config.yaml
vocab_size: 32000
parallel_block: false
init_std_o: 0.00423
Each number is 128 + 32 x the weight over its row's rms, rounded and kept within 0 to 255. Layers, rows and columns count from 0. Numbers have three digits each. The size before them is the row's rms in percent of the matrix's.

# up: layer 2 MLP up, 2048x512, rms 0.0502, rows 626-678, columns 128-255
# down: layer 2 MLP down (transposed), 2048x512, rms 0.0462, rows 626-677, columns 128-255
up626 099:161098137137109148177150090181154156154122159175137146136099171169117130081144217115137148119134154111175145077076178123094158148055145187212070087037150167194189153120093122128111158150139155034139145105086143181119142154190160135114166124102143196142141119088090098119147172162124174196139200160094109123131150133160191114149150128171088143114131131140153104087159144178140096184190
down626 098:113132166073109108180132128123093158168091195082152151157109048163130162142126222089130116150138127083162091097104176135214123117076146081108096159089073124106199144101067117173126142111134162112133123146106150164141144181141128108095156128152110179082095062112100165129156124169129091116097134158121088140182212122137157147116101111186097175083135139153165134122132135172146108149128
up627 102:140129166104157148095095099060103153142150138103119101095076098107134200208098093158121124138127205143083154107102165119129155117110116128122106112180131145161117125136145152089117174135088106144117142207099131160133110142112115109094096110091163109105189162129163089125147052120127171105131144137103099122119121114185142193097172124093138134131068139124100137135132157137062123159137
down627 095:127148127098079147163057136051137072136156086130134135194101134123128118173119138119124101155156124115141145100130191102109137098174183113134106126122120087125113154131100125071122137142088083195082110105156160157123110071144143108086162118155070155116126111170137176112078066113135087109117019150111140122158153131122155109120125126100129162163152110117089116087133129140145154132192
up628 089:127085116114152168159134170127145150215203123080123160075132113140108102145181125183160105168166089128099163187143068128162127108103164124189177103167105127122113114125177163142119146182148109130073108186092147165103167102139132121139146056069127224114107159110146179090101099117116174125137140179161137125143093205137122114088112128123137188151108143149062135126099170144132151114161
down628 096:112143092129086122138104138140141154122163095206118168125116193083149191106126060131177118133188107061116133072119155114106146093149100110125100133104101116126136164117211112080130134080151120137147106157082164071168126119143100157172097126188133117130096158162090153147040084110139126178161112153099123098084089132144109118103117159048079131092124154196143114119110153097132133100152
up629 084:128144153104125161213097140136145108165100179135139059114111065159153107066165142140090128144101070116198112112162159164192104151154142131147152077119177220097144105133108133096133119169130122178172108134109115149086106142183133119129141068106149127083118139096142121071092184158105075093128135177142161127126170117082160115114160124160120112153137096123139138093187132140143123199183
down629 100:130133152121127153168124131118136105091110071108100222107111124148099055122102092129092084104035160103177129128174164143082106097153152110127136120151089139129082167178134133108141144140175114096147137148143116136130114099121126086111129148126164145160153095059087154118155197176063180147066117112107130162113124153127125145154065137079141125124118156057109146111100129100067161102078
up630 096:179139106135131197077069117103060137115136147112168050103122111121122184173146106097134108078138102134131152136100157131155140126182061064100132147117147175093150104049114111138133131143177140146153131163125137087055139094116143103153088151099108115148114114150118085089079051114129183063098103193111093133081147098143153119080151120155138126117116085096135127149147096196115168147131
down630 106:171168110172075104121159121072146125119094132170150100163153179161162099221130157134063108169057153165107190153129150123141153070150044121198120078162089130184169097069066113146160127078123143145160087112132120144123113041141132149111128122139123104156152131156071104154145118137126114086162085075023144146116115134103104105093155081087162130104060153134118120149088163095185133158113
up631 100:052158143114179159150066160045132163162135170231115110077081062107094131074128157080134139151133173094217113121145098102159111091135073106118148163130111150160132104079132140153092119111103121097139090182128106188105108156145107122191101137152117068079072068072143092109114140092079096136147098164129076154129132101152144064080164120146099109152148109163104127136124141128099134152199
down631 105:143123140191219188192149083090093105133124127197166108107110144158155083142178139133142079123084139113164105185134083132101112096083095086117093096191146205177112156062128149106106134126122159140074069137097135187151155092131100166177118165138156126160072087144144109109155157093127103115109102198148105137071210105127129143105175123102141100156193127097118136162148120077171143128151
up632 103:146077129111176140187170207113124136128140159109144112134108152159123160110119139164087119146136142137092131125119135100118141108062083147111131095178174147123105079109156118139060210191096136107220097131042144144170068129160122128138146118104115159109045103086175129141172227063133158108063131135099188101090140131138083119125147185184158122110146132097138069078112133074156149123139
down632 102:134114064132129123160193175116117078119158103185119070125121143127088103171130086108140106115173134150166134090156147118096078094124152131178144080138087165158122127128158180188113154126116117125174146195135096081173141100140099124191152117129116143023144116144084143162109162168092092151157136104118143107156143120147125139099170120117094089086116146079122128119112117083147102121142
up633 101:052187179065117112150074086149153130209122169101149180086155143188068099115125122090099106199097133094146103119061135185220130159161115159136159121114121140108123102124137129177108158088095055142125160165156155130110148159170104118142198117091119078097159121141131138102173110187106157133105155141062122127144119110115138128096153153114137161158103093089142079108155144155130139100197
down633 100:108160135082195083160175097188140101154058098142076204152137146092136154153130110146132099127191086103144075084065144138148136073105134162111075131073089106191149082130160169151195124087141135176097180070195142110159113082200091140168166132159128115133121139122143110158139130129099130083097098125105106147150099165093069148080172159170113150189102193091111161179138093103131142120106
up634 101:119112132117108144157101123137145155141187167128142147108098060099077131162128151098121075102093125138183162189146109155125105100107112076128178147064200142115071130153135091139171097136159172105132135099114069107131126161180156153084089121065150065133137116118099102080128121178142162111099089115120074138126100122142105123051117169134117139125169147042129117123090115166163153127125
down634 092:126057113138108131133178140119075087174152130125102142130115158215105072163122142093029138129083133137134183174141130146156119141149108063139119123091198120087099110094124162095137116086149117043114097162089157155157157139152126120124161145101105109125083100197108146151180105146067139168144111202130071166144177141074159173197112134132075123087192097163108124090084182101180143112110
up635 089:142143151144123108150121124141130096089130113125184156148066162130150123104108129112140092110091122118066092150157061069074114115128098129130150098088159137185150130107125048151141138150090133170137105125129160109085105122140141042075118118157163169174126093127158159151136137091122225125111114160223177119136107147133065147158228118135133081107103111127184083081112115113093110134142
down635 095:070137124118113150091136094077123156131121137141145107139132134132083146090144122120088147123113099110122147118124163123163087147115062143147156154098142145077142113147135103157133107075108177083166086134139122145145152104128156082148157150138061167136112118091176143131119126069135190142125118157169109120091055151170190147104155144160124159065148116084107106136170148092159122081062
up636 105:103152101126119109150147088111201107101102119158125104153141068110141091161126148108145082129135198172104093070125108131146165091132057113192056110104067180131078168144136120152089153154106105096121139178141147165104154111191166089095082177104208137060125101096123135135122158132133171124126168152155078086161125152098125121143120161129100154124071177127074122076082126177124070145082
down636 108:126113189152129160154124122078156108192097136183083153175092154116148083148157106118132167168109179113142104073130071047200123100107097130128112104179132034143149105125154106127103114161233103090108125067119216182126157115161171164068115142131105160110142124071131156116147136159128158125039108137106110102125154138141120124116086157146085087175114200158117142142109127103161155125133
up637 105:087144074083094165107134091165110203176136231126109091124180078142168082137136135152141128134184128201101142051154156088193170140151135125118119134125171067067168096086117128109121124112070115130157088095149178136106062101169047080117115145131072128108112131149141121071127081129156167150077160134107129083140120097176178113114127086132140133158087102161131121136124103116145128143120
down637 109:108165083117074160107138144124133129156116099127120040106127082160173152106088126132101135115199078140136133142172135107149119121078066191106082133115149168149192088116066129100126138161118108127140138118066146128112042113113090164136134062147098135095121158178142131129145093123126147126043142149122118159114152178157106076142151041059042153126100127146169202130173176087114147122128
up638 115:103204113151146121096119153116142109152189048089124142126099075125075089117180144073144150188069137134084109154118114126137115107121133173115183119136141086095145100129127112113094050160148148151118117137162166131152170138144166089139173135093121032116105156103085163219109159171128164178038098153066055153104161129127120105076148088139115153155133122163154167172130122084179108158159
down638 107:122207155197144126095198154089119147104165123129057115111116162121087129147144147115086078145129103153132152166139132111141127101031183141132188174130070122122131130172132122126117109137150103041077178131106111081109170107063132161131133157129095151150051161123042176114098178149135137127107133099080104123145133082105118100124099130151093178137202103151130162150146129134154082109116
up639 103:053186126109151129107130108134120114159165135146112067125104083111080075162176131156096076179100122115137093111118128157133156126173036098090156100101134120075132129111140101149090101100105124121126095158148116121099163146126075117179173191092099109111177095165092117129124101125136108144134086136168120203143126109135174154057139153180127176124147131070111141148119164220181114101164
down639 104:081118105141117139104147153146125129106115044143065129177110125126060183115160168119142126148170134139191063099193197074095094149204116124150148067113104142184108182127147104082154129136153112207094122138157092122089088148102135149115147126130122189149099084084111089181126135114103110173095102146120094145112145095159138147112112095121087129153160090094112171120139150096149117099121
up640 102:116142110096145156161083156150129215134149135149129150112085113212111177099124123114090145105115134139127144144157149176112124153205166169145146141090117179055082175116219182123179126179105130142190144142139160154096102102132054074125140189096123073113096118088123125142164157132107161132162059204084126152120098094122129122125104082124103115096142117095143172114103132102128157121137
down640 101:111090165143118182099114178105141175116064112119110113136141065135109161112108117136116142088080161104150092137144117136149194065111122177180157109087097150095173133102128183104114189140131126029149100158187131094120099144132144105099167146167122119110178156135126136091158128153121142131110158089128137146118074158044157044078155122150171133196136076091117117146101109116118131122131
up641 106:162126115071105137111086147190098146111156163153135136099142129165162121108148088150172132146140099138141115068132117187166176180134154065154201140087112110137149123153085189089073152141095177178138130144139151182137080163136162098135177106121138158149137117153186174112089074154101192150144175110099097169074114204142167106120143117086118130102118160157155145148142132133126086138208
down641 109:095127094161093175137123151151158127100164100160131095097109161138128173167153138131121131188145088097152150139139133127146110152147152156116073173156056096165124177138165146129038205083134128152098141159088162096121117130153174151142136104215162184182110129136167086107103128153153119107120098089156137136104129199148123052121139154118083111197147086094163144116107152071109093141169
up642 130:145165110110057136131072117116079185134153151129102100158081079130134187130112158102129078143138162041109154139193100166163109118078150149117114111136121098058108134181124135118104144147167160103121100129092133167119139127165064140174147119126129180083087143064077080123139118159072096128134124165118152122162103104137064080107103143132131156173131118157156135096101152119192126110175
down642 116:063136155196114158132087150140112182099100173163117141140117088117190127176092106198163095143089148097137141082130150130140155131125070133132140135141172073101112153106111161128131146129138156127152110131142136148078040134141085178139113164147144119144184123134146107055154111137061138135146048203148144145153169110119140134151135076081141133134124166110105122131146168103144137166151
up643 096:119121114130119228135069129136180177157137206096153053068089128114102169147139158118119112082151089079150188143145124127127152121132089102141152087112137151106132138111102125132118069133206104105218181139122110123108135119100138149169121209081115113142196092104146075121114075115079141090105146168128097075167140110140164110062117136133141093138139099135112138118171121155160106184107
down643 098:156124134163108157097126108141179083077100089164120120120113220124197093137130158117089060116120128130095159125102139091119166085166042115106175060148101169171163174124127159131172113066145143118145179072158126122106140067103150098143092150152140076167165132183106150154120207110104112100116113075075146104197125144146162115135165112143159092112131174108096109114151139109177144114103
up644 101:152183103132155181145119196201096175133134130116162083108107107159109154078137129116083117115101116136156165123107112121139146165167148133144158152139105118116051150132114144139156136115060117104113121144151219099067080126134190135088124160141118165117068159135135147153118113106130162158176147148057095119146157127195127098073133094124167113189110182114144115109170128152084059164106
down644 101:146129140161159150150124132138073129123104088084130117143138132141136115158115104144110112116067078158141076151124158165107125143125103107126150124106124145187144124117079107152097150164139109088135135138189149143097095070042180156069164089133148176140139150148146173099194120135109117192138116150112139141173150107087128136149105119098136145090120093149138122175120156134117150164092
up645 091:137146130146093111192117140127165072145116172093142142144095174154195109166144146191093113120134098141113071116169082119100190139158139101096143101134130122107125090116157131162123103111179128185137140102202122115167099137156097125069128146100130184148099114140106130128118118175129107089180109149069192136144130085112096135117104104089125143130157104078162180189070120160144109123132
down645 098:142140109166098106097182126209096096179150142154107157097060114103119132134112136152076151138073073107150177090123112136089166132074135090133115152122107177146148120100101135172159131123086133147092127125166121197172112157085162095124118164144098145146113128106147132120162115116031153167052148142158201141111153167104098102134153116076140138159107084129154117168079151073126161078041
up646 108:124126149167192151165133177105153129153147147095147123100145108126108136101144183110126097120116138093125146131112113152052063110180149110187113120141127171061106087144088094107127095159125150123189142152145018112095138117155106110102116113129149149133119136170115140148130196089135104165105076152144131144179145165140064117115158084187142173151118152173120150101095143139091157109153
down646 106:111115147120218115135194119119133138108126097137158171154152153117164135107125134122112099118153150094078068130141170105103141158144085189129122119147136136115172003162092082150141102146147181104130165155148111156129128126192175126178091099135148129143147148109136108144106141104149083152166097105122125110155185127132114148164103048075094143092160120168154188144106152117118105183116
up647 114:144124096186143106117138112138131144146101115156145122123136174157109125183063153157082107159088124067125082146135207132217174168123187123140068104063135115104182075198128161120130108085102107096098144081091197156108087151125218131119117110108093090112105108134203112140202179146133063113141081132112141143090114095095104122175167130084114116125122140114121171093170169108158104149128
down647 105:153102147126128134094095202126050181098149103071193065124108138124123148156194104127133097185109107120084165154085100133119113113129169102100115061130116172125094117108134113083097157175135098131146103118105148150152117141139085157123106130154120092160133196175124093166063112091176175058068062147138100144141066135088114070173096089151139065153100138170165175106172003164144176121157
up648 098:096188102117124156104141128170071129135143111162191164106102125071157106134173082042154125144109134155108094156168159125099107146161140161118136144039110108178143146159156151103154055158142160176091118183155152126143156099134087095151104155167107128072122128076089139152124155123094221103142118182150141142118115114220052097158087091104131112128120177139152180154114137096160094110138
down648 100:170153103169131152093167133151055107163122075066142142173118094166119103147172091109142088123158091148123129119199161162144094137102110141089131170156124130115149104166115111085126111171128073054072142146075139165147101068098155130094151109111119178168164087013067166090142119180127165094110181147134221147148109112089094094157130155150149150179112139111171115144117155147120120082094
up649 100:070161123130128151066115171121163123137145092121134126100087117155109182143086142079107100124142096078101061090063119145067130106170098122155098139080134130173066158118133133143176102094135153179096080101186135085137085141149134144081142188123176154118177152097089114144111047104087110084063160145130081107120109161138078082096082113109124162109129126066119123115083090161111086159116
down649 105:103093171118135113146047096177128161173128140142144127101108133191164121087057140151096125078099208115150116097096108079114180114126145110147114094091133081157154148184119147116072182118109062126195196158109140102151126169129084104107162187085140192123143153113125148118177110205093128162087169117050157107096137102175086120124120118237187117136132139104134142115134076177089123124126
up650 089:111103144136143101158168127174118152149135167127155125163101156147124181116107145126125090172081127158106111149107060135073178099095019196108103114140128098142134140071069139155145164222061120085170121091157135129114142143149174093118167163114141124129136110093177147166120132064087119104109129099119114133105122089101123161163189158154191105205141139112115116095045149120178146160115
down650 089:122173114081137091123136115179130139151160124161094153198130119137090076133135136064182118063103139182125115100115108113109120088171186165128093166093167130113131136141122129169122162140058160236120154146175083103174192065127135098144063132142117113132106130130169108166127128113088108143109133116124164133097081063150067179098128107123152111133160080062141176114055113111103098157160
up651 090:117145072093171132133129161126150094166138138036129113147135122115123129146147177154118126144154088139091143080185186103090117154134175142107104151115082108144212124136095128120171167150081141133144108167110097131147033164132150115144114174118141117134102130172163147110129112108189129066061128095150084158093144143183150134101123034081128115097148117115105127142168118126119178150135
down651 091:129132105094083105119219155090181045179129108154152165128082140179105115140102099172146123121137079154114161090130112105162161119103163149181100140144137107171143142173104109100164133116116094120147109132122139147136088127117120120104134120205121078185175162085125143084214122089124177163165119099134160102167141137128106030138138150095145125145076113151170118141194123100139121149091
up652 106:092179145155150126074129134113123105124158110161150115076102105150101121117120085137133121193104155110142081126178131177120104186176120153100182081134156129097124137111134109059159163122162139075141093177148162138104158184195121101125094172136174130141108131138152121147108156067188100137127182167115106139148128147126101172152138173169164127124178164110165091109140065126109126162188
down652 106:115200120129060139089156171124186134156078027173141100092050118118118147126154118157119201129112166132125162155136061129132115169145126139137070111119091102116115097135092102144138089186160129099121175142127097141099119093102100155079128158136161146178151099051134129141125116157180099165127069149086138126120082149077131153153107117077053142118172142101118112086147101127115150147179
up653 113:121139112151134124140107173092115137141135133143197098108117127150171181164111142147090105098112129097176139140166080145138195123156083118142150082091070099166171117158117092097092119153132147109202122186175166183079133102191122137176147091060153086109130152095116086094132169158086192087209146133118066136173099109128107072178100136119140068143108118137170095117105182158177131085193
down653 105:084175140081176136058123147168089188120134119105107166136141173120137118098106120131108122096121140150111125155108077178138160088133148063152198127160106165130133070127117107113135195150142149097108116101117131149096125122066172134176147161134147146162144096121097098163174116129138118096109103151136167154119100109126105120085148177079070100187136141056104089080078091115122149056143
up654 107:097167107135125155127117139130128109138128097153134120101059086148098124109166102104138138221169114143170101127125118173104075093011144125116169128097142147138149090110199162097156178143071129149112116186074197126118084159143092094160132116128122162118106054088163118123134184065201102196158089110175136161171124137179115150092171169133126132081145149066109124138127157153120155148106
down654 109:148193135138045112161125117239180129126114096147166165122106166094135123082111050141147141094112147094144138190210105191118129141162117130146126162152075089145188144165150180080115157126184104147112162159126133076157097118171099119133099090176116142171175183075153154130138085136184121168122163146144120113125100090126128128161134129110127110136117095057119169054157149081109079146131
up655 129:141106150088079117123080161119104157149167154169153115083086104127072069163155147092111135147130174096071122131134090091108110112135123145121145140161139130182122128114165138076174081138151174148112096071147135123141143111155062105137125152149117101107112072154130158201124140096164146128100128142068155175168109162176127092138089084103122101103167099112154120168106131098182172099144
down655 118:093166162103141147129106140114092111077171096152136100154115221150155170145132117122160131150133096127123079076164122144116179167114086079130129122100127110058127160143109148156041108139178135128139145212075105052113166112098120174129165172153145181130132103159123167120171147181095134128180143082089111106131190147145096079177087095192129115138141081180169128081131125121099078196099
up656 092:143150087144109128096110149118118141134180153186127087078124126141112142118134133116133085137114136088090045189122112113121150115085157080162163069122109124077085115168082163114157153168170079135128138100163129154118130053156114145149134112108093139181140141154200111070152146157155093091134090103137176144115130103137093106098114101139140135156166134075188135105172071165096104114106
down656 095:132160109098019057118085080144164101125150135117127084120138192131154143135119204124154078157150199104105059139165167097121090109070139171086113127052117040124182193149128184146154084190113165129174160067127165113143163114107147151123100162126114075134136135117172143179044187124120113087155130116173149158127117095141153201099122088145101128069144106108125142059142105090088124126079
up657 100:153159155100124122114103109112202117118098148121139108122140115108104165122141164165168158104136075098080133159135145104135162114151082135078125151085134140137099217116159082127090173106163139099101176069130153126141185186143146091121130171088148104119113148167152102147200179149174111187123101130146135142120116152079189164081095213132133154165123135133116111105175163138159080132052
down657 097:136155098125124096100188125135125155120136097120093143171168172107123108088136156098121123068159060182142106100104143207092150128139124084084086207111149116091116171116117095163154166123133200095059157072176104148090111196124132134162115155101113129138096131059140109130172172153093095161180154112163147137088079081112171169115121184112166132127091146151124148152117153138132095157089
up658 077:121108136142096103103116164168135139104074086083104165126121156121164164205094110112157100092177150135087150148112109063157190093164102172138124155136112137115110151145149125147109102148144139154152120117154150068141125128140127145080063127210093090114169146077124148123092087075162100111142107132055154122114093094138110089168087121101138119111143115118147073125087082160079123072065
down658 082:077120154122177150125065115154111132194105218162175149088139080149089064084124159120101161122100152124151122139099099117142151185131138112118154139126164135146180141117091170144125135153090135151122119130171124168068129153121097097088120156099150134106102134143147192134139163135098203094077083155144147144183144105155077163110153166120149080155151113118132087147139130111127165137174
up659 090:157179206108146135138120111168149087134134124113131100139138089140072145131095121170126141098123129135195191122154123077167149196122141129144174107099124141173175100212139159083086115130137095160118124110155083043119100199127088134120098149029140107097154095141156113106106141135042090124074128146112100170158087113158131128094159181118128138144124115103103162095135164147136137175131
down659 096:182155111143147093117155102133081078167153120208127198099159111136108075150099108190084092171138139154098203110149098109154162097105151100078088111120082170162143078180129121097094131173122138149072171094145130127185107102109113082162135154146123175097090113143145113165177139096125130141101157117134126131097114122103140114161082129097099078138104101092160111110095121087133135065137
up660 101:180155139109088187160095135118115163133159160119108108173162091093139172100144129116118181125134178070095106093103074156114105189103117169156139083147110138109107111160091088110127159183085127183099181123132091164130127147135139119158136147180123155091157125109175174180058084101151161125125117143121110095133155147181055094149146068124136149156117143154166166123165110133113082186179
down660 100:123118098104161092084138092112136110176180136137160137090132128151133154161128144136146132080144097069153130116097116152096120101147108139108137172164096103113160093104124130105138139096137116114113132160156095201180147137082092181141153153129069120141148142106110140126154139079151121089134170123171166148105079169134107104127104154146163154150129185133126122051106115154096136145129
up661 100:091126119129113137174105135152129123091154091182126084143137142229080129103173129151131142154149136159138129182172129099112081160137107059064167088134113162080099158088102157113158136090196171170156148129146159112106142132156116169131116100145128117115127124139152133126101081143116121142094157188058161134151124151153162131093119157136142117118119112163118149154119126136178151166172
down661 103:112104100150128108172105100123087156068134075179113131159159135147126130146141098155109153113111181104144148150169151129127065130121147098114163095108094092119151120088134116124131068047166153123075147156132134169125146009047123190074149168081115140148113149111093134112127103099163105198151119159131162108117158201134113151124134136089110145118121135136142080135117106102098141167141
up662 093:161128113145074081051088110141169119109136090126061110142117047128137105151140140138173103133133119126102161165127118144166156131113104177142111106137158159132146150125133100110146070065129111124072100144112119116106144133167174142138144187152155235120132120132093175155105098098167125102079110110141102125125090123158156133087136167089149124159072172104121131111121111128112084106118
down662 098:097158127050144122166105181132180207137166151072077130110117198149136062083136057103158127148146136165084078141140123119096148113163161107060125103095106119113201132116109153128172163146141135142180099064145146109085136132162152130151052136092136108118139105147120077133090092175142091136108080100145069106131183135164172160112155157107049107104094115119113134139095082144136103110123
up663 110:124125181170076211127095145197096129124136145084173105096104101151160134139168138120103093090132120059106111172083124058133123211147070136174171164188151078172112171203148180060120104066115147125154063092098116142110122138184084137104124159116123131160066134115064094172111128076144142135131141109079080113142060185124105103132107133116124093134111136161139132082118149123122094158152
down663 105:113116119124068162059131115161097127128122135155166169088126127101134140171198130121118108085112133158144127171040143097135127114110128080177138123126124155156129143144158162091117099132178127065094126144110143130124176093108106131155137224131197204129081117072107139075214132093166170130158138146187153155166125183118164111167154138122113154135112125081091078118130130101128187101110
up664 104:110138092130134130107068127138146172241164206072100036146113111215133159121190171097116107099177186081154137111110135095148121145094187132142126130164170153116164131127098127086174171165151125141139138132135148106142145104119154156137129104127165152101087144149151090084108137138131097090141121150119124124116159132190162130119125124151080153175078142138156167157128136126181092164117
down664 107:105170113134088072116107153094163124201156100133094166147185185142113148077125090130166147087118209069113146122147112180130120138140156168148109143099133140117125061169147140138141102130153179118102135144144155126133143131129153170108094145085162125135158133123120108133153134120071112203112151135109184080140115135160121160145158144090146120116158070100132133136124091082058105159105
up665 109:075132107093087127135141107154132154139129109119126125128129117149130141103146130114108150104124124116117174153127191149148109174140136125120139117161130133103105185131131103161124131142129151175139131199114143113122135102097088069137085176148136127145121117124165074090126093055150137168121122140147107119098133096128113126090158211163101115116167116133102151136174123137205124157099
down665 108:118144108103099170107134115159149123120128127151123169132137097159090123115127118158175112115133189124112132143157131092110118167135130104149160148184133112125109102217086112116081076155180099174111124141117132122125127103092095092151042189083127136143098140093101124085117145108149210095124094163217087112085131115122137115148123116123094110137181081122122128196127107144094096132153
up666 109:099118151130076139126143110115155127135135111170166146057137088147092088044094123109095105133104148124185088142164092111112134169165163166140137153145123134084183180086144081120101064127092108165150120145095171143091162136148123107154122058138075099109102090154113110154048115162152119169137140124174055192107104111155131165103141133098112157122110153147145121145143125110173074150146
down666 103:165141155137119078169193095114172110195188113170140153105112157136151164210072144090139138093111127132179108128144150104113134101108078135092168135170099100109159132163169128080108096136102083069048060187070179140107113128162111215178155123110146125183166162088118085126151138127107077103136120103100146135141113162145082171143155134097087158091110103133164104121116145125215159078147
up667 089:187130150096134145153112133154115091122159131123157133151127108172119107068161115143194111117140122161118132088173097071103091173091058117076116104114127129145113146074097150167147140119146105167160119156119136127134141130151081103085151170065148145132074143151135117140136090146044145108178131111146153113121103094123107134148054162098141174113150150154152130147109084135148135140092
down667 093:145095122114143147144109075116117104162113147113132111186091087139176082143096107060115070116114095080081102193056055078115087107115137122160132185099130151115127070114083097203149088131127125124077131170193167147131208115137113079098130203107155152092119176065123055132086092104131117110087129143170108171164134122100123189095129155155154059110137109163148131164113111143041169169165
up668 107:149073118117095161102147101129095120159110110153185145097095123136123124117135105129137059219116102103132248129177125121133132112126111120130122136130103090166146138167112118091174114191138101173144104127130153160154125187146140088146165114150094116094116124156119156119144104102105137058170105169076112143183120109200079113165121115067116123183088182140182145104128086140131104116159
down668 109:125130151063101111106128120148102154167131060140140128142124208130106080119143089084109102159150071110211172187190131166181146146022110163151115187171104114109139105156148164136118173114124146132067117151113110137150075084058127120146152097139122078139148155081094141126118162142143113061154169110100139140130116110144109101129174155072058144092140130052160108108179129118128124111096
up669 102:070118135106128123150116115148162124128189182133191117111033136123154126100160136178114083081108086113127130174144144142078101135127134139121154118161137128147147118107140114085159145150106136099217106138081124080130111109135142098094091177132149076032119109202162029184130152124109140117180130154132119177107106134109136117131131124186173148094102178131140154075117112154110087166113
down669 103:118157166139119122084084154132154140166114140159146114175135155171139102096133121149214118173098112010102164175125092077100060093110161120099080137135176142118096136138124135186094189136189173179140182103090120178176133099109100100098114127140067102215160119097153143118165073128105139104157111075151162101085076136132151110115183150132089166103145106092098130111136141107136127101097
up670 108:094109165066117139151114156052066176162122090133166122122125072151117186118149164066128163162099139152139095192059136097054130139131196116133046132194135153113116142126163087186126157156124143085124137111180180072094184213128136129178119127111112106176138137101111141097133081139124104108183143149126120185118109099183073153140113182101135176123174114112140138132105163159200137121114
down670 104:133090089108104136166097129060151142160059178185148109116148103150141152121148169124102166138098161171148146131112142127138113155134169123121160176155100132152117133147154145120069145060111067071136081137116066110093167192101121162089169141121082089167146160142122138023118096111123123157212164119087106159113105065138119194139106119147125166142125081146105208092148097192151097101052
up671 104:116173187148080118222076139110107078141105134053124158121047116101128171090141110167143074139126159099098128196081161155202046103059129123165097135120098175166064128122147138126084180115102139161066096158151133127103156138185083168119121099134081189101150169119081098134136116142139112147128126159162078175103135179150143102106106135116128118103122083162109215099128233141140097113173
down671 100:150146133141088050103148161145112126106076181125095112148149120179083146097134136137122186200162129065174116100126107122182154056129176176118094075142122108172123115118166107121164127129059130157132136128077094107124083162133054131130088055164112089112133144138135100146158121147157095126144055145131123102140125161134127129091116099143098103154098137131180141153098131082117122155189
up672 099:077143180167163079228126197139169134147171208084191134143109119139160119140175149112108124155095123101076147120149142189130158135091176116140147126127111079136171155078159155115088162123145120166168058156119118118138078106166085153083186144152104109121122153132106119159097124183168173164138094096148131145129126139150109135112109099147160125122152070189167117120117116108099169123163
down672 104:166173177129111078105122121120139155136119129108146173118087145111141074113096076145037134106154108146117156170110144125091102157091206127078131116143129122097158125062144156116144148126103138101124124092181146055133101111154126121096157134119104086152086153180114155150208137130197128130168092102086097105035137115178102083125123095147134167130090157139117131145124160154136139141072
up673 097:079107157068160096120152047128099143171152140050196108176107163130119145120118131092119129200047127144162163164102125112042095106118100125108063150092144130164097076094119139135131131123175141181114075062074150187142201135102102095128117108124128197172075099127109124141090173082156172084078099186115132080142143096121098127172132115185124153149156050154145152082145114132198070134179
down673 102:111116131158136120145131118183123173152196134132190115091127163184056138144128141083093113147166156125123202073165175118090110089110091129162136189149062114100123137131134119158099137129121140139131156145045143105161089098106050100136103093148075142139186127142142153152161203155128165125189146090166151080167103082112196086149126073152138096116126119107135128146120124091077118104071
up674 088:175132135132161139107112145169245168093143153176124210122178104124107084101156140150160075076149136127170144152155146072114192098087132145119158098088182136128127127123158129173120181094137118106118115124093163096109163084144182079110110188144109135145162099119077193129180147157151106159121162149112139140068093122142171164147158160132092143135156123079127129088112160153149090100106
down674 092:132161127107178125138255130204152152118149163125140178147143081114161093097118125147135118133122125157129132177134091089133092076131091178127142144140117142090131077115144115125128131131137130158119140075145156070166063135164123116075065101119106080120146106123086136143075015108147142174127169157114107104143137140172168206141087158096101149088103125138173207156100093127110083157172
up675 107:105145056091100165155143129151166078126108135124190116148105120126159149079109198138157096165098110234126182124140162153097132131111093180148161197124151163108135195114108135074140106142086130108147127072110128169076108101169130107192116128152130160167093174121117177157098149125183109104101210155107097203097064120086175166103114106242117112151110152129139080114039123078135148138210
down675 104:138172132164091158150156165133140102100076121066122126143112079132138103154124165148143164167142140138070161139178122131143131165129117091152160169135114125119136133136117130083170127131122105142134155110123117202090078107164152164119112131128112172136158127140125129143181150101182087126096123160125143132162115176114118098119126079114119167127113158092113170099087180131155095101115
up676 116:113163109129127117126115141133078116134114094178181098143068075221116150112081140102161140156130109147088179111100163129088163135179127115089156072099114091095098144128079177133180126108148132146107128174105123133103138124116108111168123091157089071114116144105084160121109102165025134106173141141094121124156086061126152096122064164128132120054119164107140123090079148155200133104167
down676 108:121126132101159106066123084106088134154114174192153142146075118193088122116117089127161139049081113182100077139166078186094144076091090129126126064140056168093188082103114118132145150084149073127181108125143139115113167181096093129110187151137106049096139140142111118137170143158144094116178163152015164144152094161143111113114121162151169137106153144100101140125138064133118137101163
up677 094:107145144096151139126112138108180177140114150112106139124152108210132146132117107113195137147138161159169118111125115136120084080107144143082137112063112109095126132158140161162151165102092158165176103106168182155129109090159080130065091135128119148076119149136086165083136114207076169136148143169154066122086089108150137128113087091145182158119131100063109174094072186158127136105074
down677 102:162148131135056092103123127131129143178090150205093075105148158136125123155078117164169099158169123156128129053091104111129142076122121194148116053147190080203136118129155111126064142149133135107115123117088122094161120102152130089135144099168106089118127231133186069126148122175124110171133128149167151149130172122109176087210146106132127081153081126135181097134163113169133149134126
up678 102:142122153187117167089135114128113146126128087115157108116140110120136106095126101113133118178117140154111044133189119167086123129128098108088141141146101123075128108099148062124096152160140119127125081110146162113130105168183127096137086119193135193085086086079130146165075142207165150081150163157098082137129127125117114149144078171184116119117133066125126138110127102112138116126160